Each number is 128 + 32 x the weight over its row's rms, rounded and kept within 0 to 255. Layers, rows and columns count from 0. The size above them is the row's rms in percent of the matrix's.

# layer 7 MLP up, 512x128, rms 0.163, rows 54-80, columns 0-127
size [ 96 107  98 104  97  99  84  98 105 110 100  91 103 103 108  91  95 100  96  98 104 104  98 106  96 102 104]
[[142 107 102 113  71 103 111  71 196 179 145 140 160 149 191 121 141 143 154 125 146 145 126 155 150 149 163 183 151 165 126 129 130 104  91 113 131  98 131 138 146 109 115 159 102 107 127 150 167 165 129 143 145 112 102 116 220 134  61 139 196  95 125  98 182 140  63  77 116  99 115 121 101 143 101  97 148 132 121  58 172  58 160 134 117 126 183 109 147 110 140 141 139 144  98 105 164 124 136 135  56 126  60 127 116 128 119  70 138  76 139 119 119 114 101 127 189 115 152 123 120 106 125  97  81 126 169  46]
 [150  93 144 149  83 165  67  65  65 133 131 176 105 114 106 177 134 123 183 161 125 185 122 112 152 194 112 109 124 165 126 122  78 118 112 151 124  95 144 164 169 159 130 119  85 112 121 160 169 136 150  86 165 164 182 154 162 115 105 129 119 103 139  72  71  81 182 173  93 162 139  91 139 178 105 159  95 149  87 118  85  99  98 123 133  81 134 119 156  68 125 130  93 148 101 153 115 137 166 122 168  71 124 136  91  88 158 194  89 123 118 154 142 136  67  85 138 177 122 132 106 153 158 115 135 136 123 169]
 [153 119 114 159 165 102 122 139 103  96 123 201 120 110 244 108  93 151 125 142 124 115  30 139  94 130  74 110 147 160 120  97 122 185 157 154 158 127 117 128 154 145 124 114 192 132 125 180 117 154 135  89 138 183  81 105 130 166 151 138 161 148  53 128 117  89 136  73 112  63 138 165 110 167 126 111 189 118 113 139 169 105  85 140 111 135 157 147 103 133 141 114 112 111  84 111 118 144  85 121 115  96 105 127 111 114 131  96 131 153 129 150 108 143 159  83  85 119 163  69 138 108 152 153 167 132 219  91]
 [138 131 113 116  82 166 117 109 134  98 131 176 137 151 130 134 133 104  75 159 143 138 140  99 147 187 153 118  69 188  61 152 165 161  38  41 121 138 154 177 120 110 150 162  97 105 198 160 131 149 156 154 111 136 156  74 183 114 119 113 179 134 109 133  73 110 105 140 116 164  78 107 112  97  89 177 126 105 112 135 104 123 113 140 150  89 151 115 138  65 122 143 120 178 196 134 170 144 157 184  39 167 119 139 128 102 148  95 174 125 130  85 150 131 137 131 101 141 146 125 145 106 120 112  92 135  92 130]
 [181  89 129 136 127 125  97 130  97 121 103 150 173 139 198 120 112 158 150 167 122 170  99 120 164 151  93 133 117 188 125 168 151 187 128 149 139  88 138 127  83 160 123 144  68 130 136  64 180 159  61 112 152 143 111 115 128 153 159 143 146  98 144 127 119  77 174  60 152 116  90 124 173 162 125 124 117 101 136 107 127 148 148  59 132 133 118 146  91 130 129 156  54 107 124 104  72 168 107  97  71 109 139  83 155 143  79  96 202  68 132 141  94 154 149  88 106 201 119 135 151 145  62 129 117 122 128 107]
 [186  92 136 124 110 101  90 112 155  50 124 115 139 126 116 125 122 115 213 177 119 129 120  91 141 145 126  70 136 126  97 100 117 105 131 113 152  64 126 191 142 123 121 127 156 139 119 198 163 116 151  56 130  71 132 126 165 182 142 135 129 139  99 143 130 125  60 148 148 139  92  67  99 178 142 135 151 148 118 141 162 103 124 160  76 125 144 131  96 150  97 129 154 100 123 171  99 110 239 121  76  70 111 121 127  80 119  60 169 158 116  98 157 105 172 105 175 126 113 153 176 120 116 144 113 127 136 123]
 [107 182 115 221 132 104 173 175 172 125 100 145 133 105 135 147 130  77 118  63 129 117  80 119 134  99  93 115 121 117 101 135 133 136 156 105 133 136 107 118 149 146 120 172 123 133 160 135 152 166  90 105 163 161  95 186 124 149 106 178 123  81 122 110 125  94  54 130 216  93 119 169 111  85  55 147  87 165 112  69 170 165  92  71  93 121  93 128  79 175 156 109 171 121 143 138 108 171  77 132 117 161 155 116 117 113 118 117 142  86 126  97 124 152 129 122  93  95 121 164 162  66 135  71 138 143 139  96]
 [119  55 145 156 144 195 168  86 131  71 111 136 140  98  89 155 161 119 149 166 103 152 124  78 173 182 174  95  71 114 150 223  98 122 124 166 122  87 122 160 160 129 111 160 136 171 136  87 142  54 113 125  94 116 107 163 109 177 151 180 101 135 122 131 121 127 145 129 127 122 138 138 173 131  99 156  79 128  34 169 120 118 204  96 154 103 182 104 145 131 127 146 169  86 121 149 107 118  75 119 119 122 141 122 114 111 136 160 150 103  96 107 116 134  80 145 143  46 131 127 169 122 131 113 127 155  97 127]
 [183  75 172 166  93 108 106  69 128 145 198 149 153 137 152 144 176 102 130  94 121 143 100 127 156 154 156 116  59 143  82 168 112 131 111 116 139  93 166 127 201 127 131 185  89 120 113 185 124 106 151 156 145  67 176 133 129 136  79 118 197  75  90  62 158  70  95  95 116 129 125  79 135 130 107 140 110 131 138  47 150  74 101  77 169 112 158 150 150 109 123 137 129 140 133  94 145 125 104 121  93  68 106 112  73 144 167 144 114 132 139 124  99 144 135 155 157 141 147 127 106 119 193 127  92 150 110 107]
 [105  82  78 130 137 126 132 110  71  96  80 169 113 125 115 149 147 150 129  63 103 159  76 148  97 134 114 116 130 115 187 130  76 103 130 163 114  96 160 173 130 184 125  66 143 120 182 144 129 131 140 176  92  70 168 141 123 178 114 164 200 134  67 127 140  44 115 143 111  70  98 110 113 218 118 144 109 106  97  88 112 111 150 131 102  81 150 136 164  64  94 154 113 153 142 163 179 126 131 157 180 125 121 161 116 147 119 133 123 149 103 164  94 136 125 129 127 138  94 153  85 155 156 137  78 143 138 177]
 [ 92 107 142 103 115 181 164 113  97 121 161 105  85 115 145 132 171 105 189 112 112 165 114 113 125 188 103 110 114 185 131 160 118 148 145 175  71  96 129 168 160 110 156 146  58 185 183 112 134 191 160  98 142 115 108  88 124 151 181 106 112  97  99  60  80 123 163 122 107 175 148 142 134 172  86 101  86 140  86 175 119 116 139 140  46 123 123 108 154 147 174 124  66  88 103  94 124  98 169 142 111 154 193 101 103  97  83 127 106 145 128 138 133 105  79  69 123 129 105 145 159  96 147 120 150 135 107 156]
 [113 141 207 146 149 179 118  79 173 134  71 105 162 150 126 205 169 158 103 148 129  69 100  85 130  74  61 143 107 140  73 154 113 129 151 160  86 128 158 103  55 117  73 168 144 146  91 113 148 109  94 129 140 112 144 184 134 211  83 119  98  91 119 118 128 103 105 110 157 102 100 186 138  51 125 136 101 159 126  88 168 147  99 104  90 160 118 131 156 104 153 111 113 120 129 111 105 122 162 111 143 133 127 107 127 123  83 105  97 123 145 141 121 158 163 133 144 138 179 124 182  60 176 115 148 146 118 101]
 [135 167 170 174 100  76 159 105 134 161 105 124 105 151 101 125 179 148  86 137 100 127 134 150 103 127 157 182 118 128  83 166 168 196 102  57 113 126 171 116 138 160 171  85 134 126 119 136 138 122 180 133  82 101 161 122 133 134 131 128 126  67 170 104 135 129  98 117 123 148 185 112 184 120 140 132 138 102 133 111 130 162 107 169 100 133 166  72 140 153 181 100  94  79 133 119 152 149 115 122  79  87 192  69 139 111 101 103 157 153 119 137 139  80 119 114 124 175  82 156 169  26  80 133  66 165 162 131]
 [207 115 102  72 143 144 119 126 152  68 101 164 147 147 139  94 103 159 148  97 140 123 112 121 111 112 159 106 134 139 112 117 157 157 114 148 116  87 122 122  87 128  83 134 101 174 144 111 166 144 104 129 141 120 134 102 175  83 147 190 124 157 137 110 135 151 166 137 166  52  44  90  92  92 129 172 210 140 150 121 183 108 128 168 130 100 182 117 186  94  97 161 109  73 117 101 113 190 142 151  87 135 133  93 120  93  56 145 194  90 116 129 110 143 144 139  58 128 141  99 127 187 101 131 131 138 106 150]
 [183 130  78 149 145 150  95  95  39 143 119 113 171 154 137  98  68 172 177  53  68 123 113  82 119 162 132 122 108  86 112 118 110 159 163 123  92 115 196 146  90 139 128  81 155 160 146 137 114 200  79  84 121 132 160  95 119 139 106 160 145 163  52 126  71 153 137 105 124 143 148 102 138 157  99 139 150  94 147 103  88 129 172 175 128 122 129 121 136 129 138 112  46 116 109 130 112 144 137 126 109 138  99 115 155 160 155 172 138 117 105  94 140 104 161  77  76 117 160 120 115 115 114 161 134 208 173 136]
 [137 167 171 136 117  93 154 148 155  91 128 138 184  54  97 142 128  80 128  88 137 117  76 146  81 101 116 161 142 163  97 131 127 157 142  88 137  78 161 170 166 127  74 156 124 102 143 118 144 113  95 152  73 110 164  89 148 152 168 173 141 122  84  33  69 117 132 152 188  88  60  93  93  89 117 124 190 180 140 137 138 120 153 113 103 144 107  52 132 163 153 135 168 107  66 155 114 122 136 127 142 169 180 102 140 114 129 138 137 165 133 126 117 123 131  89  87 175 155 136 181 132 120 160 128 132  91 112]
 [192 105 133 164  60 110 133 118 182 122  78 149 120 153 119  79 119 109 143 150 138 149 125 142 158 200 106 152  77  76  90 158 150 138 112 115  91  91 112 146  95 164  92 193 111 130 146 124 145  84 157 168 104 120 138  97 146 147 124 176 139 123 149  93 101 160  58 161 173 104  98 111  85 132 137 148 194 156 137 129 200 126 175 101  93  93 162  97 147 137 123 136 138 120 123 131 109 132 115 194  84  17 105 144  96 112 127 157 147 167 121 129 177 155 135 112 156 116 179 163  80 112 144  81 113 123 122 110]
 [ 99 179 112 114 142 178 173  49 107 152  80 118 136 135 163 145 146 131 134 176  86 163 149 138  99 151 130 119  81  67 112 133  62 104  93 211  73 131 141 130  76 141  83 133 182 154 110  81 203 119  86 144 135 123 131 174 131 134 138 122 137 128 161 124 105  98 209 106 105 108  95 154 102 142 151 130 111  88  74 147 135  97 108 126 160  90 105 133 215 115 146 145 149 164  50 144 122  97 166 150 112 149 130 104 119 147 135 115 180 139 110 205 130 109 106 132 136 126 157 127 103 169 117 157 155 148 139 140]
 [110 161 126 141 123 211  87 107  78 132  77 113 113 118 165  94 197 124 116 148  82 116 123  58 124 183  96 142  88 160 130 168 141 154 135 124 135 159 119 137 127 128 119 142 131 136  99 144 228 161  70 121 108 103  75 219 133 130 133 129 167  89 123 120 137  62 128 106  93 112 163 179 194 111 113 147 125 104  98 166 106 152 109 137 132 133 140  95 121 169 145 112 137 185 114 145 115 148  81 112 108 166 125  66 161 169  78 104 139 152 105  84 114 132 103 142 144 130 158 173 189 171 124 159 164 122 135 102]
 [161  86 108 163 132 139 183 104 135 162 173 125  94 153 144 123 132 158 162 131 130 156 106 118 127  90  91 102  75 117 149 138  90 146 103  81 148 130 106 183 127 102 123 152 141 106 132 101  99 100 132 144 153  55 104 182 117 138  95 124 205  85  53  84 136 108  91 101 121 160  95 116 217 123  99 181 148  78  63  77 165 123 151  94 114 135 189  75 106 160 169 126 135 124 142 152 139 176 133 158 150 133 175 144 121 156 178 120 119  78 106 103  90  68 137 128 173 129 150 160 136 126 170 128 185 144 148 124]
 [124 154 145 136 162 132  71 124  75 131 141 105 101 121 111 136  98  88 108 180 114  93 147 115 140 132  59 168 175 144 128  98 126 180  91 100 109 103 180 125  99 143 108 105 138 141 111 177 162 135 127  33  72  67 181 156 157 129 106  97 174  85 160 125 134 169 195 144 116 172  95 132 203 140  90 152 232 111 120 125  92 122 149 182 116 101 127 101 120 142 138 123 101 130  54  99 122  90 117 184 140 119 145 135 112 144 139 126 122 176 110 160  94 107  91 117 154 173 139 122 124  90 144 143 103 142 146 164]
 [143 116 132 153  97  82  88 145 150 103 113 116 150 124 101 116 162 131 132  71 116 116  91  89 113 127 109 184  84 116 102  95 139 118 135 120 122  91 181 160 169 128 134 123 153 122  90 129 126  82  80 118  65 163 133 123 127 161 153 229 140 128 102 106  87 216 140 145 183 124  73 112 109 164 123 115 126 151 113  93  95 127  60 146 142 140 126 121 180 141 170 137 102 102  95  88 101 130  61 102 144  83 131 107 146 155 158 161 162 180  91 200 152 153 178 118 115 142  99 107  92 145 114 161 154 155  96 208]
 [126 109  91 205  67 113 180  97 188  86 145 133 141  78 137 164 135 145 115 103 115 134  95 120 143 132 143 155 125 164 131 141 165 118 127  77 110 110 102 138  67 115 102  87 108 155 177  84 116 178 123 134 134 160 182 117 108 144  77 124 151 179 115 134 147 111 126  98  85 136 149 109 109 152  85 136 112  92  92 163 160 122 186 143 175 104 167 144 101  51 134 154  86 121  90  56 160 114 184 180 132  78 155  74 117 134 129  79 165 102 123  98 101 160 112 121  81 150 160 184 160 144 161 111 141 157 145  76]
 [131 144 108 160 117 106 138 154  68 153 151 153 142 112 160 194 118 178 107  93  95 110 120 156 117  73 152  99  96 127 159 186  57 120 108 155  99 178 179 136 132 113 129  91 178 131 134 148 132 146 135  88  79 171 143 125 118 112 172 142 161 176 147 114 154 113 122 111  97 186 139 105 152 162 134 158 137 111 122  95  95  51 134 159 156  99  76 118 120  87 118 144 128 103  85 102 174 168  51  92 145  65 124 152 115 133 195 124  71 114 103 139  70 133 167 151  88 114 101 101 115 110 178 113 115 148 198 149]
 [100  74  95 160  75 157 165 115 118 132 165 126 113 162 141 165 125 130  88 140 110 155 106  99 150 142 109 190 112 186 135 150 133 207 149  51  95  99 105 144 169  90 133 192 150 132 167 131 115 169 151 150 188  76 124  67 110 138 114  76 156 145 125  82 137 117 116 148 165 151 146 108  83 139  81  92 176 150  94 102 121  63 175  85 121 124 168 158 110  89 139 117 118 111  51 153 201 129 104 124  87 173 106 161 110 139 137 121 157 160 117 134  93 137 136 103 124 149 162 161 146  96 174 113 106 149 139  84]
 [157 122 158 132 111 145 117  58 105 167 158 203 163 145 143 123  96 109 143 129 119 161 107 130 140 139 137 138 133  74 116 139 129 148  99  76 121 165 116 154 149 202 119 189 134  80 116 150 114  72 125 117 138 175 133  59 163 157  99 119 122 107 123  66 117 115 186 129  96 129 119 103 159  89 116 134 145  88  82 113 127  89  95 117 197  66 160  97 114 140 154 123  69 150  93 101 114 160  85 159 110 144 124 138 110 149 117 198  90 100 117 187 137 134  90  39 148 176 162 150 115 111 179 155 169 136 159 100]
 [158 128 133  95  66 145  80 152 204  97  95 150 120 119 106 143 199 163 147 133 101 132 123 146 127 105 111 196  78 158 159 110 166 127 126 167 118 141 130  98 100 117 123 135 116 108  89 229 109 131  84 152 126 147 124  38 132 131 134 201 125 127 123 115 146 124  69 144 173  65  90 151 156 114 117 158 129 141 136 100 105 158 169 183 161 119  76 141 113 127 101 130 109 145 137 105 127 144  86  88 152 117 160  61 155 128 130 147 108 132  93 134 142 150  85 150 100 123 121 141 121  50  72 129  67 170 143 171]]
# layer 7 MLP down (transposed), 512x128, rms 0.162, rows 54-80, columns 0-127
size [102 108  97 109  90  94  82  96 104 113  94  91 104 105 125  88  98  96  87 100 104 106  94 103  97 106  94]
[[139  75 127 117 117 159 127  96 138 142 146 161 118 133 169 142 132 114 156 188 133 175 121 150 148 130 138  96 157 136  87 100 147 118 118 131  99 119 107 122 108 113 115 212 158 112 106 119 114 132 170 155 110 117  74 182 169  66 123 140 125 113 147  70 193 134 161 160 148 163 142 114 121 138  50 119  69 133 157 168 103 179 220  91 152 120  98 146 105 131 102 102 156  93 105 109 135 101  94  93  88 105  82 174 118 150 178 120 100 114 173  89 185 136 186 101  97 145 178 123 119 125 152  61 165 153 129  64]
 [118  58 129 132 113  83 109 166 120 177 133  95 114 100 173 121 137 125 128 100 145 104 152 121 153 167 139 126 114  70 191 107 121 110 138 135 130 145 163 201 115 174 110 132 118  69  88 148 127  89  81  86  97  97 141 131  90 142  90  87 114 148 145 143 118 159  86 126 173 115 175 138 171 124 148 174  96 155 141 171 156  94  87 182  70 168 139 175  61 153 137 124 122 129 138 152  94 185 127 159  95  94 202 167 143  67 183  77 129 147  99 155 137 144  66 131 147 131 110 136 129  77 168  90 124 142 167 142]
 [107 150 147 109 113 121 174 122 179 104 155  36  89 130 113 147 108 129  96  93 114 212 134 115 172  86 131 131 126  47 118 129 185 108 127 163 145 112 126  52 139 166  87 118  76 190 152 136 138 104 167  91 191  91 158 136 139  65 104 130 130  43 163  93 133 164 169 150  90 130 159  91 138 180 124 128 122 120 130 119 125 146 160 157 104 148 149 149 165 129  82 107 129 122 120 173 159 135  80 164 141 110 127  96 134 151 165 130 100  76 134 102  73 129 131 156 144 157  94 121 112 162  80 145 133  76 157 126]
 [104 183 148  63 174 136 113 157 121 137 136 113 139 155 193 115 134 104  98 151  99 104  88 202 120 120  98  76 143 118  80 182 213 123 140  96 125 170 150 124 125 120 161 111 108 155  71 108 132 131  71 101  81 149  65 127 120 121 129 122 158 171 140 148 148 106 146 194 124  55 167 131 105 104  93  67 118 171 121 136  99 174 118 149 172 132 122 142 141 114  93 118 158 100 164 114 154 145 114 169 135 132  81  86 155 138  89 134 179 151 132  89 141  92 133 102 148 149 145 132  67 199 103  95 189 149 123 114]
 [114 126  84 114 115  96 191 110 158 131 101 100 112 138  36 155 158 129 107 135  78 120  89 112 150 159 146 147 183  95 109 126 156 105 181 154 133 140 131 139 153  91 104 118 157 118  80 114 139 112  87 180 118 186 146 107  94 173 117 144 156 109 157 158 205  98 129 134 111 124 118 160  96 128 147 198 151 110 108 143 169 152  76 127  95 163 101 210  84 131 111 125 147  59 131 159 172 106  69 105 109 111 129  70 145  63 138 113 127 153  96 106  99 152 117 156 139 104 158 188 145 151 118 135  63 168 144 156]
 [138 117  62 140 113 134 139  89 116 150  56  78 112 151 100 175 119 142 137 101 122 162  85 137 138 104  46  84 152 137 172 111 149 121 151  99 146 131 121 115 165 131  82 133 163 107 144 141 152 124 123 160 103 109 117 127 165 108 158 131 164 124 167 106 118 119  94 177 155  35 180 131 132  47 147 148  60 146  86  67 148 112 145 112 175 135 139 128 169 132 142  94 126 157 159 149 201 141  95 137 117 196 163 132 107 120 164 172 110 170 117 134 139 123  81 148 100 158 138 165 183 163 167 142 126 108  64  87]
 [146 165 132  85 135 152  70 159 127 173 169  89 125 124 104 123 152  83 101 161 133 136 191 141 145 147 123 152 166 133 195 170 110 108 127  78 163  98 147 156 109 150 149 109 149 101  56 177 121 162 150 105 150  73 109 125  92 118 148 118 139 163 110  87  90 126 216 171 149 129 189 145 140 162 109 121  77 137 101 140 121  63 159 134 137 131 125 123 165 132 164 124 115 125 111  55 143 136 149 124 155  57 165  88 172 101 122 174 124 177 100 172 116  60 163 135 112 120 121 114 133 148  79 133  71 115  87  81]
 [ 94 108 147 152 161 169 188 119  92 111  96 161 130 164 149 194 168 116 104 106 120 129 154 163 112 142 180  99 177 124 105 190 116  40  90 126 128 185 113 138 182 157 174 119 129 107  91 115 127 146 154  53 100 126 173 191  84 129 115 120 123 104 101 142 123 133 100 146 189 111 101 122 111  87 113 116 131 128  92  91  83 157 115 103 100 166 116 111 167  96  68 115 140 124 134  98 114 140 114 194 128 187 142 101  77 128 147  67 131 204 124 102 165 151 107 104 110 101 136 126 107  81 155 114 162 144 120 181]
 [120  85 116  85  88 110  78 121 114 101 154 114 112 157 103 167 134 147  59 186 167 155 151  94 131 135 153 124 190 131 118 134 120 129 162 169  99 121 118 105  53  96 158  75 159 109 136 108 122 117 126 130 136 142 115  59 181 113 162 137 149 169 158 100 152 120  88 166  76 148 167 111 117 131 175 139  61 128 142 172 125 222  94 133 120 112 169  80 148 162 107 167 136  78 128  94 131  90  98  58 166 151 133 111 184 136 122 138 125  66 148 150 159 170 111 128 115 159 151 165 106 152 113 106 122 152 107  60]
 [ 42 119 100 110 142  88 112 113 167  91 121 112 152  69 113 147 146 157 101 173 113  88  97 133  82 172 137 132 148 130 161 103  69 166 117 182 112 152 154 144 118 144 138 163 122 157 141 222 144 113 139 123 192  86 161  94 125 112  90 124 100  75 133 162 114 105  89 131 122 181 136 125 113 115 103 120  81 113 188 202 130 113 144 117  41 184 151 134 103 140 157 110 146 177  89 139 120  96 144 121 158 181 129 107 179 140 108  73 140  98 102 124 117  91  92 145 172 172 158 138 140 176 147 101 102 125 164 121]
 [109 121 129 135 133 108 139  82 197 113 148  84 128 106  53 142  37 159 169 124  86 125 148 173 142 137  88 165 105 155 117 107 142 131 132 125 115 107 110 155 168 184 100 105  81 187  81 127 123 155 148 121 108 137 147 139 103  92 138 125  80  76 104 226 143  79 132 140  98 124 131 110  97  90 168 135  89 122 194 151 148 102 143 102 169 171 101 140 125 125 132 117 145 125 163 198 165 136  59  74 116 152 168 130 106 103 124  98 164 121 104 103 129 133 112 108 133 149 127 136 145 145  95 202 158 163 181 174]
 [121  89  81 132 120 127 115 120 124 160 154 160 164 109 125  67 137 153 155 118 148 146  67  79  69 196 176 195 134 139 141  54 109 138 104 122 127 216  86 104 100 158 183 122 105 152 143  95 112 142 121 146 158  77 176  99 141 154 101 141 153 119 142 112 141  55 116 155 159 143 154 124 165 155 138 114 140  99 108 175 142 114 165 131 141 123 157 101 109 134  97 160  96  95 101 108 132 128  84 131 108  64 114 133 139 112 167 185 127 112  65 121 122  55 163 151 159  83 178 131 123 106  94 172  95  91 168 165]
 [136 121 112 143 133 164  88 106 140  72 114 113 115 128 167 103 147  98 153 115 143 167 130 161 116 145 102  98 108 137 163 135 135  93 133 129 118 144 126 160 101 100 145  96 148 122 158 128  33 141 138 149 116 163  97 178 151 139 174 130 125 185 133  93 104 118 193 172  91 103 121 106 140 124 133  84 153 132 121 134 104 143  46  75 128 171 115 150 144 122  85 104 184 165 119 141 155 147 137 146 157 205  99 189 100 144 109 124  64 103 185 126 137  91  54 158 116  88 189 167 157 148 111  59 154  92  61  94]
 [165 125 108  74 141 142 162 149  88 128 121 108 117 117 159 166  97 129  70 150  79 100 142 146  71 182  60 123 156 167 153 123 118 124 148 182  76 131 118  60  92 105 117  71 137 126  94 145 145 181 168 119 146 106 143 104 144 186 113  82 119  88 115 130 105 181 154 115 112 123 186 162  82 135  98 139 106 122 136 232 159 107 120 161  78  72 151 167 157  98  52 155  99 148  89 120 171 144 138 128 140 117 105 139 173 129 169 115 175 176 124 146 169  87 113 104  99 108 134 125 145 160 149 113 138 152 153 103]
 [ 78 157 106 214 137 144  99 191 122 111 135 176 102 138 122 106 135 130 180 118 185 167 188  87 123 175 154 119 100 117 136 202  67 159 152 115  82 121 164  97 129 106 149 118 163 119 104 130 121 179 109 160 109  96 137 106 218 110  88 177 132 155 125  91 139 192 170  51 127 121 144 124 143 153 127 141 123 177 138 132 128 105  95 129 146  84 168 107  86 167 100 108 100 124  96 150 146 122  94  79 124 140 136 146 158 167  60 122  96 151 107  82  66 104  99 125 102 110 110  97 129 130 127 129 129 149 142  75]
 [122 116  64 180 107 131 102 156 174 162 170 118 103 199 112  98 127 126  89 153  63 111 100 142 122 172  80 128 141 101 121 154  88 139  69 123 128 176 120 149 143 150 191 108 104 171 102 166  99 101 174 133 124 146 149 177 138 133 167 109  79  81 111 206 148 134 181 129 105 137 119 148 183 137 159 133 118 107 153 121  65 138 115 115 128 117 156 144  85 130  82 117 119 116 136  83 152 133  88  95 176 131 150  86 160 126 107 127 101  74  98 127 100 124 137 174 154 134 141 107  37  64 151 135 167 138 188 162]
 [138  83  53  77 101 181  93 130 136 157 157  88 158  92 146 180  78 129 127 177 146  89 160  40 150 131 119 112 218 152 104 135  79 105 118 187 108 123 107 115 129 131  90 157  55 152 177 140 130 144 145 122 144 169 147 105 202 125 156 172 112 118 132 153 163 171 109 108 155 109 110 100 168 109 113 133 167 139 122 184 167  61 131  68 117 154 110 137  75 150 104 136  94 141 130 166 174 100 122 103 127 124 102 147 117  88  93 105 121 144 183 161 123 108 164 134 126 124 108 166  98 161 133 133 167 112 117 122]
 [107  86 120  98 102 139 140 172 103 125 157 182 177 212  94  97 177 180 128  98 132 127 161 182 125  89  89 102 160 149 100  77 169 135 118  75 141 166  70  68 144 110  64 120 164 141 113 158 141 119 127 129 162 133 116 104 162 163 133 165 106 119 122 150  92  97 155  94 189 157 108 180 161 139 113 124 152 162 166 109 160 129 139 151  77  84 108 132 106 129 124 106  85  85 124  94  95 204 103  90 111 107 168  91 199 139 114 135  83 144 126 112 111 187 177 128  87 135 107 118 114 104  97 115 114 121 161 167]
 [111 107 155 173 102 106 142 133 142 133 128  98  63  99 188 142  93 161  46  89  93 138  83 156 111  82 168 158 176 139 119 118  93  86 100 185  96 124  94 142 121 122 140 128 161 162 170 126 152 106  62 148 129  98 175 160 185  82 140 164 201 152 129 115 129 141 131  88 212 186 107 119  97 119 170 140 110 127 132 159 113 105 173 145 112 165 113 123  95 123  93 103  97 144 127 162 115 111 167 153  59 128 163 168 116 159 106  84 137 118 134 177 150 142 133  68 133 115 177 145  82 113 129 170 116 109 119  82]
 [107 144 157 103  88 122 123 178 174 184 128 173 101  94 153 130 132 143 104 106  69 126 198 153  77 127 118 127 147 107 118  98 118  80  34 113 135 104 149 138 181 157 174 145  69 176 139 136 139 100 165 117 132 168  93 150 173 102 145 136  97 160 172 119 163 128 161 130 118 166 149 162  76 133 185  68 157 131 119 136  42 125 165 149 140 137 125 134  99  99  75 139  98 138 104 130 165 162 190 116 123 115 109 150 158 110 105 120 131 136 163 153  86 166 141  57 138 133 144  65  68 138  98 119  88 149 112 122]
 [117 122 101 115 145 105 133  97 150 139  95  49 180 191 122  82 169 108 100 115 100 133 206  87 127 136  87 214 165 174 142  93 119 134  96 118 123  83 112 129 150 132  77 135 164  71 146 157 180 179 153 130 116 114 136  98 117 165 131 171 128 119 136 142 130 168 146  91 184 113  95 125  87 101 157 176 161 126 114 128 142 171 107 138 139 135 109 136 158  74 145 151 161 131 138 132 140 154 160 208  91 137 136 126 120 141 154 170  87  92 102  52 172  91  76 191  92 121  98 110 100 126 126 105 105  92 125  92]
 [129 148 114 150  75 161 120 136 160 107 132 107 166 181 104 144  99 112  94 105 140 137 120 107 163  90 140  79 171 165 148 165  97 148 151 135 190 139 164 180  77 180 176 144  50 105 108 126 158 143 117 133 109  57 106 118 153  86 110 115 115  86 153 191 162 109  52  81 103 157 120 110  99 125 104 132 150  96 153 165 102 153 101  83 159 140 133  87 156 112 107 132 111  92 190 154 155  99 106 118 174 109 128 108 122 168 134 129 140 111  90 139 132 116 215 184 124  36 147 160  77 135 135 139 135 121 151 134]
 [105 106  83  77 116 128  90 153 117 133 202 188 101 131 132  98 149 186 148 119 135  96 122 172 148 157  93 147 109  73 152  63 100 132 131 107 173  94 129  93 139 122  88 158  73  99 159 118 165 156 143 215 139 133  93  98  93 141 165 197 152  79 173 108 115 143 112 126 126  74 132 140 147 111 175 130 157  98 147  77 150 124 127 131 201 166 104  86 133 163 159 144 130 111 122 134 108 167 128  84 185 176 143 144 171 134 154 121  75 181 143  76 145 134 137 109 127  98 125  84  93  99  85  96 100 141 101 153]
 [176 113 137 126 142  93  94 103 110 106 136 199 185 118 128 108 131 124 200 120 103 110 122 111 147 140  76 129 151 134 108  76 105 121 120 163  72 136  69 149 104 147 182 189 175 160 148  89 128 177  33 134 133  97 149 141 141 116 104 103 164  87 123 150 167 110 170 150 160 125 150 156 176 132 185 117 173  89 126 123 166 126 183 190 137 119 134 151 137  45 116 123 113 177 155  92 137 143 101  83 101  95 137  49 159 134 149 115 152 159  99 151  76 116 121  97  88  99 128 129 111 106  92 160 125 105 124 130]
 [ 98 143 151  65 118 108  75 136 141 120 137 157 128 151 112 110  79 175 145 146  77 145 101 174 133 146  91  83 166 113 117  96 139 126  75 148 143 113 122  61 109 105 146  61  91 126 147 105 162  93 101 130 133 158  82 108 101 130 139 122 108 195 187  94 165 142 170  98  75 133 136 177 119 110 134 147  76 154 129 152 183 204 131 138 110 172 147  90 124 150 140 132 151 139 162 136 115 132 116 133 171 124 105 124 193  35 155 154 104  55 144 101 153 138 150 152 144 142 164 122 139 174  67 117 197 120 117 160]
 [112 116  97  92 113  66 172 128 126  87 127 143 200  94 142  90 115 119 153 142  86 189 139 123  99 161 182 192 153 169 160 147 120 141 126  89 161 110 135 133 119 180 139 191  45 106 151 108 113 115   9 127 144 131 122 123 119 116 110 126 179 110 192 115  81 110  49 104 103 165 106 103 132 111 193 163  98 154  93 103 137  94 122  94 116  99 145 155 140 111 130 121 118  84 131 162 167 108 119 161 121 150 184 119  99 114 110 141 125 131 181 130 168 107 111 146 161 104 150 130 126 115  86 129 116 189 149 137]
 [ 80 133 107 171  83 166 159 167  96 118 129 116 121 176 129 108 130 119 119  75 136  62  96  74 112 153 140 103  88 165 138 129 101 170 158 119 137  89 128 156 151 124 122 122 119 125 197 153 146 144 149 123 154 174  88 143 176 108 168 144 121 150  68 117 177 147 133 150 113  88  70 113 109 120 130 125 122 158  48  89 192 147  60  73 114  90 167 119 137 158 136 165 178 133  95 176 153 131 100 107 106 107 117 132 133  71 126 103 117 128 107 133 112 182 150 107 138 175 147 185 151 149  88 103  30 164 105 142]]